config.toml
vocab_size = 1024
norm = "layernorm"
parallel_block = false
init_std_o = 0.0
lr_head = 0.0059
dataset = "wikipedia_en"
Each number is 128 + 24 x the weight over its row's rms, rounded and kept within 0 to 255. Layers, rows and columns count from 0. Numbers have three digits each. The size before them is the row's rms in percent of the matrix's.

# layer 4 MLP up, 768x160, rms 0.103, rows 40-245, columns 128-159
102:114148152107120067133119133150162146112070093103146144120129147154101125108131135122135134104158
086:153133109131131118150138081100150102121162084171139116121137156128120132117145137141134142123142
100:134085133174147126121211138147130102104093046148087139100129130130097187093110141135114153118153
096:091098104109137154149117133100157105132127134147137180087110167139141121135089123094165116142123
117:124083127141109119144172143123164125165135145137131123111112108109101132130082094121172134145125
104:125116102151173137104130103150130134153094128132158159099155095162095167136068112135131163134126
094:173133122126126185106164136147195127122130129146132142100139133124084142144118125163136135120127
066:187157094105100153155120132106152106128071113128137129142116099152162152127174094147143120150127
100:095105083091188118110132145114121091119145093098130143104123134155101120120093134110140137127140
106:105119131120129144146139118110121056103101101178156165134135150115134139135148150110163122132145
109:115148121136150124128151135160146085094134154148151125093114143158094130093082108137143158130144
115:074118153130127116145107144140123060099126119117131166113153109099118175081126126100154179141126
104:114084123162114070098164141141164098123096139128123096124147130125081153144138121132123117125142
108:102105087136122116121149112092150127107109095122167166146151173146102160138108143117151131117149
086:141132111062135132148174148090128129124095098118149124120095138126144112131103111115127164139119
105:100125129135129131113115140102145077131129108151154164117161098123140098169107137112131149177148
108:114118076139168139132118168131116139121125126157127109138183154130089154158109134110123098161129
105:110102104071113117101098130160110104099112076146104120154153187139078179134124105128098130103140
085:092141094120102146177108097096121119145133130124135149073117181123084125132116096145176099151116
091:133120124057173138136146138130125106148115156131169120123116122128117135117168131133144125137181
105:098125134150124137141135130139144115112151114134118141111152120145131099081102120146157138118130
100:096154101084144169127119162157122127120136139129224173123120113134101140162130110111151133212137
072:171107126085179123096102143113112108174156122182115130135082128163170128106130138109148163119130
105:124126139147172112117111090096165136137105128150153116118153163141114132130096137129171168119163
082:128095117115134083158136123146144145122142128128170150116144123168127110148112149105146170080151
110:179126119128155120092164132096132075106129080126140112106108159151072113157154109139156117179127
103:158162124145135122113095105111131125156106132125140113122135192123142128157115169044122107159134
109:089147092133179171149144106106118079139069136137180112129109135126099152109109106158170155144139
115:140174118134104099109142093123170071144141123136108105090154167142102141109149155145127165132151
070:164142118129141138138117126088134112137129114139166107114168133179147115171149183120134113137124
073:095096149140182121121155164100129151150136122102131144084128132152143115135148153086128115142153
096:185129096087110147137105133131135078140104106125141131133095115121116121169128149128141144152178
084:141106165147152137141114102104138113128111146133126125125156177128121109183125094151127113106127
097:118092120114139062137102121142162136091118121167131163104127119139134128106146098101198139103137
089:145128103136136158135144145118112161131101065140158138130095141133117126127103095151139142117143
097:164078111116159109056148146143135116131122128099141134105131102129118146164099104118130100170127
085:109098133117117105122159126130133140084089086134105169157113100111113099142098131118113175120152
108:135139118109156151179125159135121138127147122151097187154127121106106118138105128145116135136145
081:084148135159123120167156133100155102144102118136115107093121121173121138110144050143090131137134
106:158167083165157119100157141158136101140162121118124152101171123134121165125081117120163127128128
104:139146094170162134108162153131154134101099086117132120137144150123118146131120134079115169131141
102:116076115134107119107122097153144094152146128157115166088116095120106171141058119127139146128132
086:188130133117169150173116119163142128107133090167175160134100155118164121124104163112124071140126
080:201098126147135132167122096176136148126125150113152099116149123118117125122154131102137119161138
115:150127105145119118084120146170138116119148108142112151051116110128069153108128142129150142110136
114:130152105117178146101125174104166098116121095147154100118090138147105141136108103134123160118143
074:108108085150132097125138124150130113119128121129167149098136141171095132133155123106140151121140
099:154098123134112139168130149103117097171128074126127175115163151106151157172119125110128187160147
096:123096081140143128161167118121177127082135091097137125120097158155137130100115127103175116122146
093:111131061077157179114125165189146096099096125130117109119179130162093147102084140104163176187125
104:180160135111129170127132155117116107114125119140165144129148133148138132124145140133145112129142
096:129113107148121130119150125169109110074163126165154208098180134166111156123076124098161151088143
110:162086099104144148097139125091147130129129089127120139136136141119117150158158149159140134148168
105:098103136131168090117141127149144101126092131180136121091119136145140129160139134125138128115172
094:088130116146130099120125179113144118136128139115162106104106174196122136136125136092161115109134
107:117106133125165115122131110105140091106103163143094140130137133176117154150126137124152121102150
104:103111133084126121143152136167148129098158155126122169092119135127114151134131117112168115117137
076:122157154102127132091159108133121103160118136147135129130102142110118144111104170113129149134160
077:136145132124145126123129164111102151131129129135151129123156138165134126165163126088103108106146
105:126089133146171109130106156118182090145148128130124094118190090152152151173130111123121113139140
103:116130125088118118141120144096109131108093151147137134099109126173116143142104116130178107102135
118:097125077124134148140137094098133137145090147151149130139102136159125161152133146126167125190177
105:147140112116180129160129117152137152145113130167135115127131137155094148095112081129187142141144
102:104124151082140122071131142138100105162143087134142142140176134135147142114139132075141142115148
104:151114107147125100157110133081153085168138114166112114086103113150117135083124149097124135148136
108:139110108141139113132097131113124111122105111174122160090136134140096135123088140057163143115105
070:144104116080136131173098175115132103128154079117143114092155122133140116157139113134137130131143
107:129161136110119096074120148119152153125128101156122148110119134134134126146111122103136151119130
116:148117086099116098140091147140140106119121127125170169111116132148126162155134118107166096172127
090:129157142147145117133130092157134124148109119143145141141159153164172131147133124100135112150126
111:196109132105113112094150100158147122132137130124150177094120127157117175133114130159117155125142
096:145104117149132130117129151107181081104102118118133158143148143152130133110082124101136129129143
091:096126099124129126141131123111132074123145130129109141112131131126126119113091106108113165146110
101:154150112105124098134143148104115132161108126151156090091117154162104138119121165116198145125151
108:081130156096130174143126128141142155119074151138136129145133114205126120157127127120181139101146
087:082099163139163134070164126127123102116130103145152115077120169099142131141153136145129149140143
112:124104110140113131113164175128131122125115138123143163108149136156135156132118093090114144131133
105:128155124133170134135118135135127129144112102113130162114154135138111123131108118090149181112173
109:135072114146102177113130147121140126142098073130140125139112122114136121151117155121121130141111
113:109149081144129098121127108099164111146104148154145161135127099140139123121149127111142134132156
089:092131121085128107131153140172119069104125098131112155073152142168112170162098138128130183146148
109:172099090128117097164113145134162107168132152097128137127144143114133140108106126108187130134171
101:156118118110184167144150140169141147145112099178149131139174138146147110118133141145134133159128
098:124151129117143087086120117140158113138111145118143127105131127149121196152093133120120141131125
111:150124109111126112119143126145119103167079135132132138064111123152099124199100121171162149109138
112:155116111135109152110119171106108110116149132124159127115151094132119157104098111114118109136139
086:144078124129114150127148095106138119138076163174094098113144086148127138103103097123173147097129
096:112159086163126151119135155111116108091129088153161148125172081138091126133131102118125164151146
080:108126149103108085128157143161088104101154135140125145089155131126124133160107147092143116159153
077:132129155079115144155148151129115103103149150165116126126134121115127153104137114123145145149144
109:139152133064152157134146184142139102127131123130138137114131114187144145124135146122140166136136
087:150112114153118103098115114067139131148140154178129144161196151152117140144151122110136138139135
114:110079123093146142142123116114155127117108127139148134139127153153109140140119131099151124139146
103:148119097129130091113129121141126130119115132105174141084134120149093172128147135110164085158154
107:152146117141128152090176115111136137131137107130117165069135158141070144177118148147124156100167
094:087165172109166125128095107135158135119096122095169120145171172142119125142125120123137172139142
113:109113103156164099149145086126150101136093100137132149133143186132090171140114143111123123132143
111:164138150119134117155107116129119119110097130149124124117150121126114204158131102194111161121167
116:113126110109141097121161133179187077103108087123157105099151134129126125181116111132128117163144
076:117098083096137158125124117161167136128125114114112151122106163140139104119133108106149123123105
069:135083125133166134068186123103133122138110113150136157114131133179146136141178113123117192105137
109:132109117150146129120153172167125109170139130128136147073134114123108157143159120146145113101132
116:110139138163173119106136125206173103138145112116153138115133108125113138075133115127155156164140
096:085112132115127155147152124090161097118133076086134102153156083142109137109120088088135130146160
110:126093073133101116131141123172160143120120138122146157128153159151142150118135132145165145104150
113:115092122134126124125121129094148109128080104157141137165158140149108138117119158098177139109136
070:103165122088156095125122140180137115126150137134151150141162129122127127130144142088156191125147
106:149118119123113136108173152103149144102102109119150133121127137118112141124102170118128139120163
082:106154132169139127123104157143157110135119086099123156116131106083127122156098126131146116127181
115:141126141127147135125082112126170149102099106134130143134117136125136140146097088125123140159134
103:105087124098095085103127138122142110163134163164115113139162105127106168137138122136139144130166
105:156119124142133117149150144093127092128134141122142110128144126162110120178127118136128162161155
102:091094094100121193091098140154167112146145136151147153125166169163174109120118133102117111149141
093:139099114121093108070153135129136135126128119123111146091123076161092149131136142165153124126158
108:139121119117137177123128111126142140091144131147116109148190157127139178125109128119166139151139
066:123150094133120101074110118130147159164124168086143151120151091138109139129109141108109159151148
066:142169160085096137084124153140127106093182136123132120161147135097144149147149108127115180098144
103:127099121127107128138144172131121135097115101143098115118107115157093163114109129121110098128128
075:099128132092159123085182145137115122146109158127133141101117145169111129114115119076151192141128
112:129151113129136157104098133135165118113093089181149105138136164143095152114135100146160127120133
109:137161099139137146159129170150143135094060090114172172138154105120142164182070116126167130141127
119:136123125106134116087123135083122126091093087161153121122160099118120149123065065130123168127161
097:096104129136118130156158117096181125079089078150152113144131173139118147158135119097120161177150
119:135120125142136160116132143107095116095106123135127119111178162096090163111102148139166146125125
070:074152107134125158138162109147128077115116082180154142124176134179127102185199104137124107127140
083:155115109137127135140145154130118098126138139137131140107107116164122126161155112104123098131127
099:113095120098117162096098158142115105116106166114133105093107138122142123123135133098152150129120
101:129147100147164151141111177110136095108121058150162105120138195106110165120093116127108154154142
104:095131075104135171118149123173133126116082126133130128114142106121112148088106141121122119123134
100:113117120155123118134110107106150108138105133133114143155159141144145144177094075121179094169156
113:082112088156103144114082100111164139095138114158135122119148171113089148128101079109141143091146
066:160155118107132110111115119101110089138125159146163108122160118159127113101103156128130200116136
104:090127155107118139128152127108167092149144106156127178090125168136094174087125147116142133125142
113:111079163119123141142158146121157111138146119164152127109156161127154134123115134102177136140127
092:079100129120093139140135102107164108109095115160156124112160165158084150132138142114171160105118
099:091115113114104122169157141108157143132106125122139108121136094125142157105132160094148111156131
116:137134141095133141159170157146126141114115113154130132129113154139120111109124115121113162144137
097:120125164080140138106121129131098113124121074140133136122181112138141127119116105087129149129136
094:142127124104142144146096163116118126156160102184109096124136147157110102175114135132142123185140
108:120109098156135119118131100121128121089114150177166162139129115152122141166145137095136161170149
067:135150129090123147161081160142105111109142154134155151088144113126109079095088123147119112144154
105:148128160126141157137118146125137120117101127144151137059133139139089141104104111101117148141138
092:154134122130159126078164130134135130143123128131154093088155109121135170184120088103155122148118
104:112112138136119100109140143147148139132078160113127174085160121134101138137101127111190147149121
113:162142162063150105092174150131163115125109121125148125140105109168088199128113115160164162127168
079:121100162113130103151141124144122101119125130113091152074158142135134112126105118125127114133129
085:093161111132118125157154123116125152150129117145140099108137095092147132155137119118161125098160
112:099099139118142129130162092122143109136138136155137140110127112170139106151087134073144132115149
097:107150106149129130137143134110156098123107177122145155147112076123149134147119079105120169146170
081:176092147117148109127114132146167127166119108091148122141135123133150137109154123096118123110149
103:126103131113129058136136170205122124133138084122110131177178108134094144125142154112159152117141
090:100151141141135141159153150115122131097136097155159122098135126121132107145112089143139160152130
102:144083118112120101085167115147109103130127108154115128092143141129120146146111097138162170122145
095:186112084127116129089135111114178110146111169139135127089134117147116131121120121124138116110153
097:109091172116167154141130103114143141110091148137121159076125108168152120152120123091130136179145
102:155121102123127113146131142078165090144128082117130123108131119130094182151092096142127151151136
114:136044072163120124131110135131146117132133144120130136118123137136083132143138114100119115125127
117:130090117151127093142094120148115111114115104171145126109147091128126127139089101144157144112154
106:160143102180145129116111151153135128145141150133111138117184123114121136163106101146160139112162
077:120112138132099129103151128153145117117103118142159111151193225118117145169134111105138084116132
083:117167135076104124168126076143133125138137073181100127121162136111111113111164142121106197130173
108:175098098107137131124114127160123140136085146156103143148125101097121126144116106120164137121156
066:120114091163095127100100127108138115099099088109094122124147121183151137114126113103099149101128
104:159093108095144117125092130129177130137117119165125155142124170078107119144133163112124160169144
098:118139146087139158091113114116170135116104144124138140121167123123122104159148186101152138147172
102:139097093117128070152118154115139113161108144146079111130124115164079170143092079128150143149168
082:128123107143148153145111114133107107090118103153148117094197165144141133148121122111137128185125
087:151110137124150105164151172123175124152112095136140137152142126143121113100110139131150160101139
106:121135132140130117123095192138126090160144113144132118105128146111113123106075069123150140158150
099:168109114124103121118160119145141110135090137140146113057145118109114188138123157156153110107151
108:130131096164155151153150156128144144116120154164146120130121142164112143151129167116169111126140
098:109084103131132137131145165129125131079100116138183147109133124144133143191079145110108144128112
102:144126107134116121105157118130155131149112097131122153102136110122083171131107154132119154099129
098:091126111100148148139132106124117145102118101139183084119144166177091099148132115131155152169140
103:130103131138151148100136115117115162129139147184169115141141158127152131113094130109141132119153
089:135103134097072113091124128117141149175107142136183134138147129073119121092145124068141173149182
104:162145095109133113133136144126180115107082140119139178133146105102105127095091111113158177094129
061:155126125108087139123114084169161087091115141126130128116171177103117112140086137146111086121146
081:083074092134156103100139054171139110112105129102119126118092163136138140139099119145132132132129
102:110126128112103100146118089149142101123135120127116184110135150119081143143094092083141139145117
113:112087126102146129148094103128119118162125113132133123128144096131099111142088134078140132113142
069:141120140097110143174112154131147135119132118143211161173143118110142084091160127096134174133145
087:122113153116127149102105177193102135084120115103127124126112168119141104124124131132128184146135
109:126109149125117127106141142143124121129115130112146096113122134141098162162088147147175118091136
108:108156086142170144138137159090137102128092107090146162088104148179120123132118110104133137170133
085:093142127136169123098129159156106170138114156153220141143180127125122127122146109054109162138145
089:142134108128139115130152165109112127100115129136147139143134153112121131134116085134116106145149
105:135083120116164103117138183110138159113140137126118139147133120100138156151099089111158127117134
110:112109122115140091135114150151133141130144090111118130143138137172151121094123111128120158121160
105:114109109153134133103161138141113135100126080118118097106144165096135143135107144134133134127162
098:116107156071143142104122139160102125113113131128132120142176096132136130128097135168132134132112
110:156125139147169134132103139110158112107142092089114193107160126112103126107112095124157142150130
098:122139095095124114135132174116178120147118124121108139111141151135105111174101092076142121108141
100:153103098135147092180078143110131128120183127119106153110143178144153125138114155117124119147149
083:143112066135129120127169128139144137091111143173140117152090085140112146094111118121137178176137
098:113110140127144091131097162173175150142144079161116139141186138137129178125139115140160145176152
105:124119161155109119104107153136128134155138116121109115081151124131111151147104096135135134142134
099:130145131111138147100185154174124110133084109173132120087134112159107115126108154130111094168120
114:132137078107119130138151158135153059104137148135142155122105167139136179175124128149124159138139
110:108099065128149138158133089124106130133126132134097148111117117145050141128100112084140158143149
104:124135142095134135116156117126110112106125138132175095124136145098072164137107127117124122140144
105:119150125115172080096150179124128108157072103115154163125118108138136146077138136091159132108155
105:104134117100125149088136124125149081135136092097103127102084152131167121141119057147093112110156
098:135137146119197139124144157113153116152107083120149122058103170116122143122133115108140147154138
102:102106138119114122155108110162142106084104125130125170126134134147119136180146166073139155130132
103:129130121102173149106104133079144116094113084126157170125138134109103145143092095092126101155121
# layer 4 MLP down (transposed), 768x160, rms 0.0773, rows 40-244, columns 128-159
095:140115118116091169164127149121137116138112129131110105138125092145137129117086169144112155138141
096:141108137114171101129126143134129194138144133186127136122156155090126107097103144119153115161067
110:163062088123140122117128129161098153141102141171152074093132119157159133125123131138157114103111
084:120141149140091135125159125133113129094101132129144151160126116095184098110143162150137125118102
122:176141076154120078134148096128134114138112134113116122079137108115114057109131078157131098112090
097:136141122109141152142122125154089138114104137127134145082116107106117107129120143129145090126167
097:107119143106094131184096125118097107123119125117115081143094094115108138148118107108122083158106
070:137142164130159097142104124105123153153112092116121096154108102110120161142174135139162076132066
093:112137184164172127078102106119126137115164112114118120133081113140133127128116132155125107172144
090:143144112097124095146164148155126146102116128180139132106103114104143155124116128123140132161156
110:118131159114100151107134147123102141129082101137093171128154154113117116157104125109075127146081
122:097148167074118151120162169142131133134125113107127114129121124179108128097112117099142124131122
098:113079150104147134139126133143114129170113138132087124107149122129146128081117139135121149133116
111:067114126164109138143152171089129153103145115147165118151111092118162151135129050121119131150111
080:166118145191103132108124102108105130161114141124149134166108115157151067123132174093140070120121
107:124122125081131126149098093093179075131089108129119163102129111115140128142151126184137156089144
115:128135130154181147143120121100095142164137106084147134101118134138154154150128176134122110130144
103:151146121177106125113165131151146096153153152136091136140206099138114096112134091097120114129136
080:095128134124110138102093162149116125103140149157134075146180102113198174147098113083140160138101
092:150100111154114122131126115114121156110147140133110124138119172104130092131087127147113171132095
107:132149145116120133119115085119075161153127100158148121114125139126137124116161146101088148157144
104:117106129098113138142128173112140115134123154151141112111133128122105114116139100106125158089148
068:127128140144160135116137103078140140118102138115105144157092150147088113131158175128114128139151
092:166151084096158085074158148118106143140116131096110099090122139132143124135150176141123152135122
080:137148143123119102172140119111127145130150125109125135147104187109121082086119068126176153096117
110:104102105099107104139102129164087113142129154076123090133136132118122108124132172090142117117107
112:150112123136136142132128106114135144104171126146093103122110156136172114130121151105121154118090
105:165139120148122108121141108134127141125152126117154095108151141112085134182126120151144095139110
116:155116103135163101126149110159115157151102158145132126131084133159171108123130129127133152075099
077:109151132094182106129123125132116193190139121124131125114121098109085168110149117078104072100169
079:110079141110198124166115114116128186139137138101148103092108086129108093150128124105140117142144
089:138102129087144146129137142115164124097104135136108155089118161103132130152125117166088131106135
072:118113130126083099162118172154129121100174131141086114069149145111133102118084160123086160109148
076:122152085159108108112129172124108122102120135131137120169121137159166111123155109111110132129099
096:143187123133095107131144138136113146128155129105059165144121110103140082156141112118106153116116
102:152112153115099151061138136128166091145166105147133155129145098127112115123119138127117121069104
083:128147131099134124092102141152113113097145165120140124094120139125126089141122076116092143164096
103:124113137117118135100119143116124155095122095134114114129158145122169152095161105142098127157118
083:174119150151095124089087102119111134119123145104160115101104149116137112113086128097191129148140
102:108141105097157111153106095154133119093127146110130117176144150127155093105131130141076121146142
098:129180144120095136133146085115123145092105109138120164143182120150169129135148100149128103173108
108:124148104133113149132098092166101181113119130100140150148145109133161111106108108163128112122080
088:136117134133120147108107141147103110108139137133117113143127085108168154094148159127164128145137
079:094142132127120108146120091133132108129129118141117148122130163127164095125121134111122131137141
124:115125120157141174108102154129127147158158099142125130119102128122089091149124155132134111123112
106:140139151086126117131145071148111116123136074135143116129131159137125146124077138112160156111140
088:119121137104127125114127150132112114129161087180172159131119151119123139114146112131138131079144
097:109149151139115130092139110155143130122119141110162137138112117180153106130164165137124124138086
091:146133099170158113120129104142141147125161170143093095163117095108142108138096133143172099122092
093:120162126151143119101139157142138117116104098113128122131139140117165088117107144110084152111144
097:121108123110117170099073117141111171102152150136131155080104135115110101146105130138141104155141
094:109149128131108130145123083096153078111154137111137118103140135098118113122183106077117136161103
117:123120153126111178153088156134140100117097157139151143159138169122145128116165149120145135164109
103:134085147105155108148107095153132114162125108175157142128138110146151123122156191121162120144141
082:160085120168110180145103155121124129166112136114150103143093087136094137146109119124130128124118
098:106147127120111088109117147097143130116132158107150110151059158156145137114092128129110082127152
102:088182132093146166129108162106099117165152134169117129153153121137112124106157104112155113165139
075:121105145142128161137126090139150133151121148144129122178136157116080107138133116116180106134128
074:071153126143133127180170123111151165142097158136114126136125073122122159095124128136127114104153
107:116139170146138127174105110121126167112107142142113149148140156100173151119160156138093123129109
115:135128118159119152135128132112155097118107151115080161086134162131128069154124122121144129102117
117:141151118150166119161074143119135122163153085126164119103157153130105141123129143166088150077159
105:129128102139145132107134108117111153142154150129121099146101141136106111115119117120143122124105
094:187152157098113107131113141118115129123106109101130161191131129154129085154110089121124162100098
101:108136149100088135134097121115100142116127108188118133138148106140108149100089164128123146130168
114:130158134139137165136117146111099145120154091168116098135130129138202129117149155120118129159113
074:117122176142185121130122093096117153103116145160099160158086158064097102124096107125149123089134
097:115143137129151124144131107120125111102143119119101122169167136116161091166080142128154134105111
125:170135105151079103108108144081121106159129179161151142138123140157125122163170087106152107146119
092:118132135147084133112099124142159119140088142128190082128091103187137133097144149126106142139106
103:142122106108122153126132135142091143132120124097129111142093106113141133123107117124109139130119
084:152131107118080114156138121134137075090118117108146153128145158124142122143098123097121148171135
065:153121124128111137103096120138137113091146133136140133143099128126103124119127097159135093143096
090:135087104120170161150151127175145151105092178123086088135128130106165120141111115113103122104098
103:090152109137115100127092129149155145094108142109106179155127160164122162165135154160108122104121
086:142100150111139100153097087124130143097133104154126109123133152094144104133154117091093162134130
118:099108159126144130112141090117130148151112103115114127131173131111134127094108112154139111119128
117:127109132111117142140132161172136149125145134153132125109129144127107160124138104099105136143178
107:138103151106137116152140095161162094165116115114077114142145143121145143124122156136099139134161
109:145097107165098116165114145077144099154109134126136138139102111154139126112144111120129111124124
082:145149165120147117138100139131120119114158118112111139114088101093108101162169114116119130106124
110:119086144102125151102125140105108152104147149147101116154169107118110193130125109113106126151102
090:127117082137105105142121152119117130105162129095103148102119169140097134105132144135172132146112
096:129108149134148154120117097125153146111121112152148123133116130126110126134164114142111112136135
116:108145069125117127141129107109144115138128100157143157148101108154147121112161098131152101142151
107:117082120116129144166147134171139116139127132100096132131188091131103162145138099099140104125116
086:133116105099109112129117177130121153127112131126132117132121111128126122126113081164113166154097
091:111145140114165134146094105137065154115097116112128133143135126168088082104126119146112161162146
081:171129131123137107146106119127154151148121100129114050174129080152114135094138092156131125129143
084:127116154183159118165103079112109149093118109100129140111109114115085148141147126123140116075124
110:107102149175129172131123117185143150089165159130131117129160137080147096079101155115138086098147
084:122139142100127136118130151123126171158111101121141108160101084124113114123153102136154132111109
112:115180125102152091104134134116121091125145146143134147178147133169106133117120135107109105096100
105:123163119118130125139187168080110142124089121146135142131135117105135106137160123096080113148104
113:161083135114139144128144117097139150140139147126135124125169102118127122121142149101109129171084
090:131145099143136111081149112140127158133102136145103096119140142142158124121147104135132121091127
119:098129098121059130159106112123120121166102139090083153148100110108151147132107150055156132117081
109:132155131098159166169108129106103126137152112095107090089087134139104104147130087169109146104173
113:084117138097128106143126081109111126144123130127149156098130150130203122136134111089098117104112
080:135150154155091149104126104075091138126119150122155154179142140103151150130118145123116113096122
073:079118129115135122144092141143120168083107101123159080148110118077104152120119160139149076099106
102:159134131118120152119151074101154142147109122154133114152124122099136170153104080138126110071105
119:108131143130149115108121095123110174146127116094132132137184150173139157123121137147128099128158
089:081144185143133144113110112100117133102149163067111148143134123115118116091117102143158121152150
110:149087092107152140147126131132068123086149128137122107084129142142108107134149149138139116167131
114:128145138156141152160132150114142128130108135165173146099130126115164149133118124094078149107138
077:108120163132141127129109121113151137108147157113084127132122134144127130117117113126129148122127
107:112122077144134134139111149118095126126137131087091093133134095119124116092139127096101113143138
081:114093142153135117172094116126107092093129121144163149182109167139103077120152115095162117106110
114:180188122156156121106122107143131115127148131118100113143146151134107108111151118114156136136133
105:112122128154136130143130168155076079085109167100094147115123146122107170165161148111132126115120
094:183171095095103145136141140094145131104115137087131124133100185087121102123166128131149107169104
101:117119124128115151098131162106125133092152147072149136132125186151131085161144166167079121106099
087:108118105116186162126115147168084110163147110110098111145128139100127114121093095124146093110123
110:127074139148156153134143147144133135135122121135127082131103102112143143082135105135121114109138
069:123119161131162160162122102092152135091126091114139120150120164141120167113128122113131063131066
068:128132120175181131131129150150101179130112113148104145190120088092112140129131125088138084108140
102:131068136088102126134150143147141175115160086126124113121155136139119139088125102133120109133101
079:127141207105164110175124109126121193136124085114086108160134140111118110132151093162130086118110
116:100160129088134122117072184097088108108119095147119144118137141140141110096142138097123091150121
120:105129122117106134148121124187135126105125111159149099121127101174135113147118170138127129134179
124:121170129112096094108127165148115106140152153103149085105154106088130141136139077150164099142100
100:133138100109146115167119127119109137141157123103157144159119157170123135157127157186130085147135
127:178133159098104130148152151095137115125148128100061098173117148062091153137131125103157145128108
075:133107142135145127117106132126175150107169161152136149157126126137097131110165158142085123119131
082:106155177093088108095118096130137115168126121134134120098126143118160146181146113107154158131158
098:127166115180140166138130153115143133118088147132095133158138105174147159144150090151098114156123
101:121081140096121129131108150101082121127144123113125129106090157134129124115125110115105097141145
101:159124147145122088078177167129147134113112124120146141114128114136094098076140109139081128144136
103:123122128140155094115166149156120115147179101117100108148099160127152145143145117095154115149108
114:152091078131118178130163107159140141118110120126153093153144095100114125098135126114144139137137
081:098098166137170084129108119130093148148137138130095107132095140127055137156143157150131136093145
109:086163144087099114124126131125124185092152147146126128130129115150091128137143090143093129139133
101:126087152117095109142144132092137135128170133115150131092157153128132142126155149128123121134160
087:179153148096094136116164123124149135118154136095155126132134103135110110139192133103114126162124
101:127106111132126105157143157133137091134109115117118153137106136135130132070145133156134126130107
148:136102117114118185101110115129132144123166111126101121131132177134126100128126140167107093137113
089:111128096118127138122118132149099147096143115123082138128112119113101137159114181144108140133117
088:141172106081127100116116075126152141152131185089151105158122116128172123114149107099112127130165
122:086154132098171120101163121125084103128124104125150131100133162113129126125068123121186117117114
071:125117083117162099131129117160149192134107115109078126126150101087094123135128124132142084123129
101:128115082145104130145159136089138118156141159091110181127138125147117156151120122151103150114131
092:127160109114086132135107139147104165123134170135093116126168121153137135124127129193095127164088
106:093161137092114149108110117073098154119133082153183141100133086152146129121168135090153071123139
112:112104158153130142112152076142107153102112138118164134165147107113130105115130138148087126084119
086:196127139139125104120148158145091128143113120145128146146127144093109132115105103113130127093084
084:106109144176104119109102128152127120181145161108113113087156168145149128076124142137113129092117
111:116121106132173142133128122086161147165140095115094106130141118093142132115148152111128105111153
090:136095115128131088109099134141143157136121107131123126129118187141111143139158131132146112119104
082:139095111115130090119089126144170151131075115129151158136170161078122106095120142132130111151131
085:144135134135112109112146101126093126133157133117112127125143129128156111147104116115157091102098
078:101169133125110134137066132141122092097165120125135146171136090148147162113121127138114081100107
103:104136140128150201110140098133151171071190138118159119158118089109121150134123121122124155138121
094:123120192116111153161124136104115142140138152132136116161125115162101144179112106143184120118134
100:117146109093128113145122155113154081138108130101090161145153132115144148103169174156096131122103
098:131106182157133151143083104157132149100131102110147123144116112169104106113106108138116122114119
115:131124116072154142147156164137132131111141122114140141161107090152178098175116143146137149131098
120:127138101148118104118126126119166135156099161196144093099173104136120099078152082113159123138152
104:122097130087148150155109138126060111158161122133113151096119140156120133138130096103080111131120
073:144086143147152121152147113140132130127111150169091115140111152145061140143108128138130121130137
079:135164132155146121169142133133087110098096130138106111116161059148117104111154111146092107148099
106:113126138079153118083181149127115144116140170122143116128085154155140177134129144127149119129129
067:115137139134116100120094090115124167178145133108088157107121121112112110134151139150142094142138
086:165111120099089134125105122077132133143073163159131121162139171084131109129123152116129115135159
091:156129119161090165151113107089119125110103142075145107073107109161078089166140125153121128146063
104:082109154158139169119158136120150150169114106151120157134115092101156139141158099107104122149124
087:148123143109102124150131125135161109172117131127145129110107139116095116144149163172141144149105
082:099143146096121118137112113099140104095117116118140129105114125103167107122162140103082110147111
105:100116155093106117159136155137162141150100113112129108105140103121120093077110167143126134139136
098:102125139114096121135115124119148127132133125140124154143173113156113072111149148153157129107165
120:143137140200130161119152116102097115160072120105154151153129144138133107174174188159129106159133
103:141149114159128071134086170121182113153131150122155118119128118141113136090139074075124099120131
096:140135076113133116096090164164111150087123169068115131134078126108173112137142111122159113116121
100:108134152114099087111120112116133140133137146076125145172169118132111123148121086145137097127085
100:149111134119138093135147174131121105151126104083112121131110141086099112098171143101113145108105
103:111105115150145137178162131090131154135131103105147127132134189138106128123089136125151141122069
102:146062105104143096107166093121181171122160113164136145104152138157124141092110131092100104088097
069:107152166141169118135116110098125159122124105097089119124081117119122136135149137165153101085043
080:135164149136119158138126191095102102128121180093111134144122132104153165139144131112118101107107
130:129131132103135121149110121118113128152102080139118119127161139127115165116109145099110102120127
105:160143140122143117086124117135080143124073170126116157145111080121123129171151131152109099130082
075:110102120122142121194099092132115133108132122126096127146156126076073123122103125112121132123160
089:104151136121151147110098104130145118126153150103135119178126139139126135091123100111099134135084
110:079083127131100109156101149115113109134160111139111113094144110135138159098087174132081130093126
105:139138123117085135134135165116094136134112095131111143139164098167112105113141108131117161132110
081:128148119144135125138117133106133089174152160089091127054163153171142118128088135191129161106103
085:146121098117105111112127113135171061179085143117115152135088120171149144120117119114144115116118
106:138170115125111114087154075094137134122141116146129118153140099146142123164120112101151132100130
106:092094113135112102168151096129154174144159106093066156157135138137174138089117151100083156124166
100:139120095136129105113120133123164133141107155093130139135071125112145135125164100118139138100131
093:096134166145092140149108124136091139144127127109111067108104115152146153131135138120137157139132
128:114097168136108141154152124111113142108125152120095111090140111137122145102140123166186106124134
097:130124112114103121099141138125139143119095124138140139114118108113136174077128074132068153132122
104:152116076119138135155146149109108082137109170139125090147170078112145123121128133104142179134049
077:133082153135153104178112125104120146128097092153160101097121155113125136131092156123124106161133
096:125138144138096131116103120145101133137158133181105150095097161144172121134136129160114144150165
106:092169157133147158128160153132150124110095139099090135120150123091111216134144163131130146134120
091:126132118130077093154093138107142103147139100133133101099124132122116154107132152144194129125132
127:090108146149138106144164119099143162112118124168152103139174111095143168124109152125160126135165
113:087099098135132130154142156101142135100127113099153127124108145124113133105110102168120122152155
103:156140109137091146121114169112160097153111141103135098135118105132136145150139074116121113150090
110:151140121130117125137108126114113130166134142091130115148159102183149152141141123114107106046170
109:150146136124129114168115135117156109165140154124096143114131164128096095136137183086136136126131
091:131148136131133111179120113131104102150153142163116133113110150128148135118113156120114159147120
101:151125158109172177163137155171069151163080111148101103138141127161137106143105158084144125157110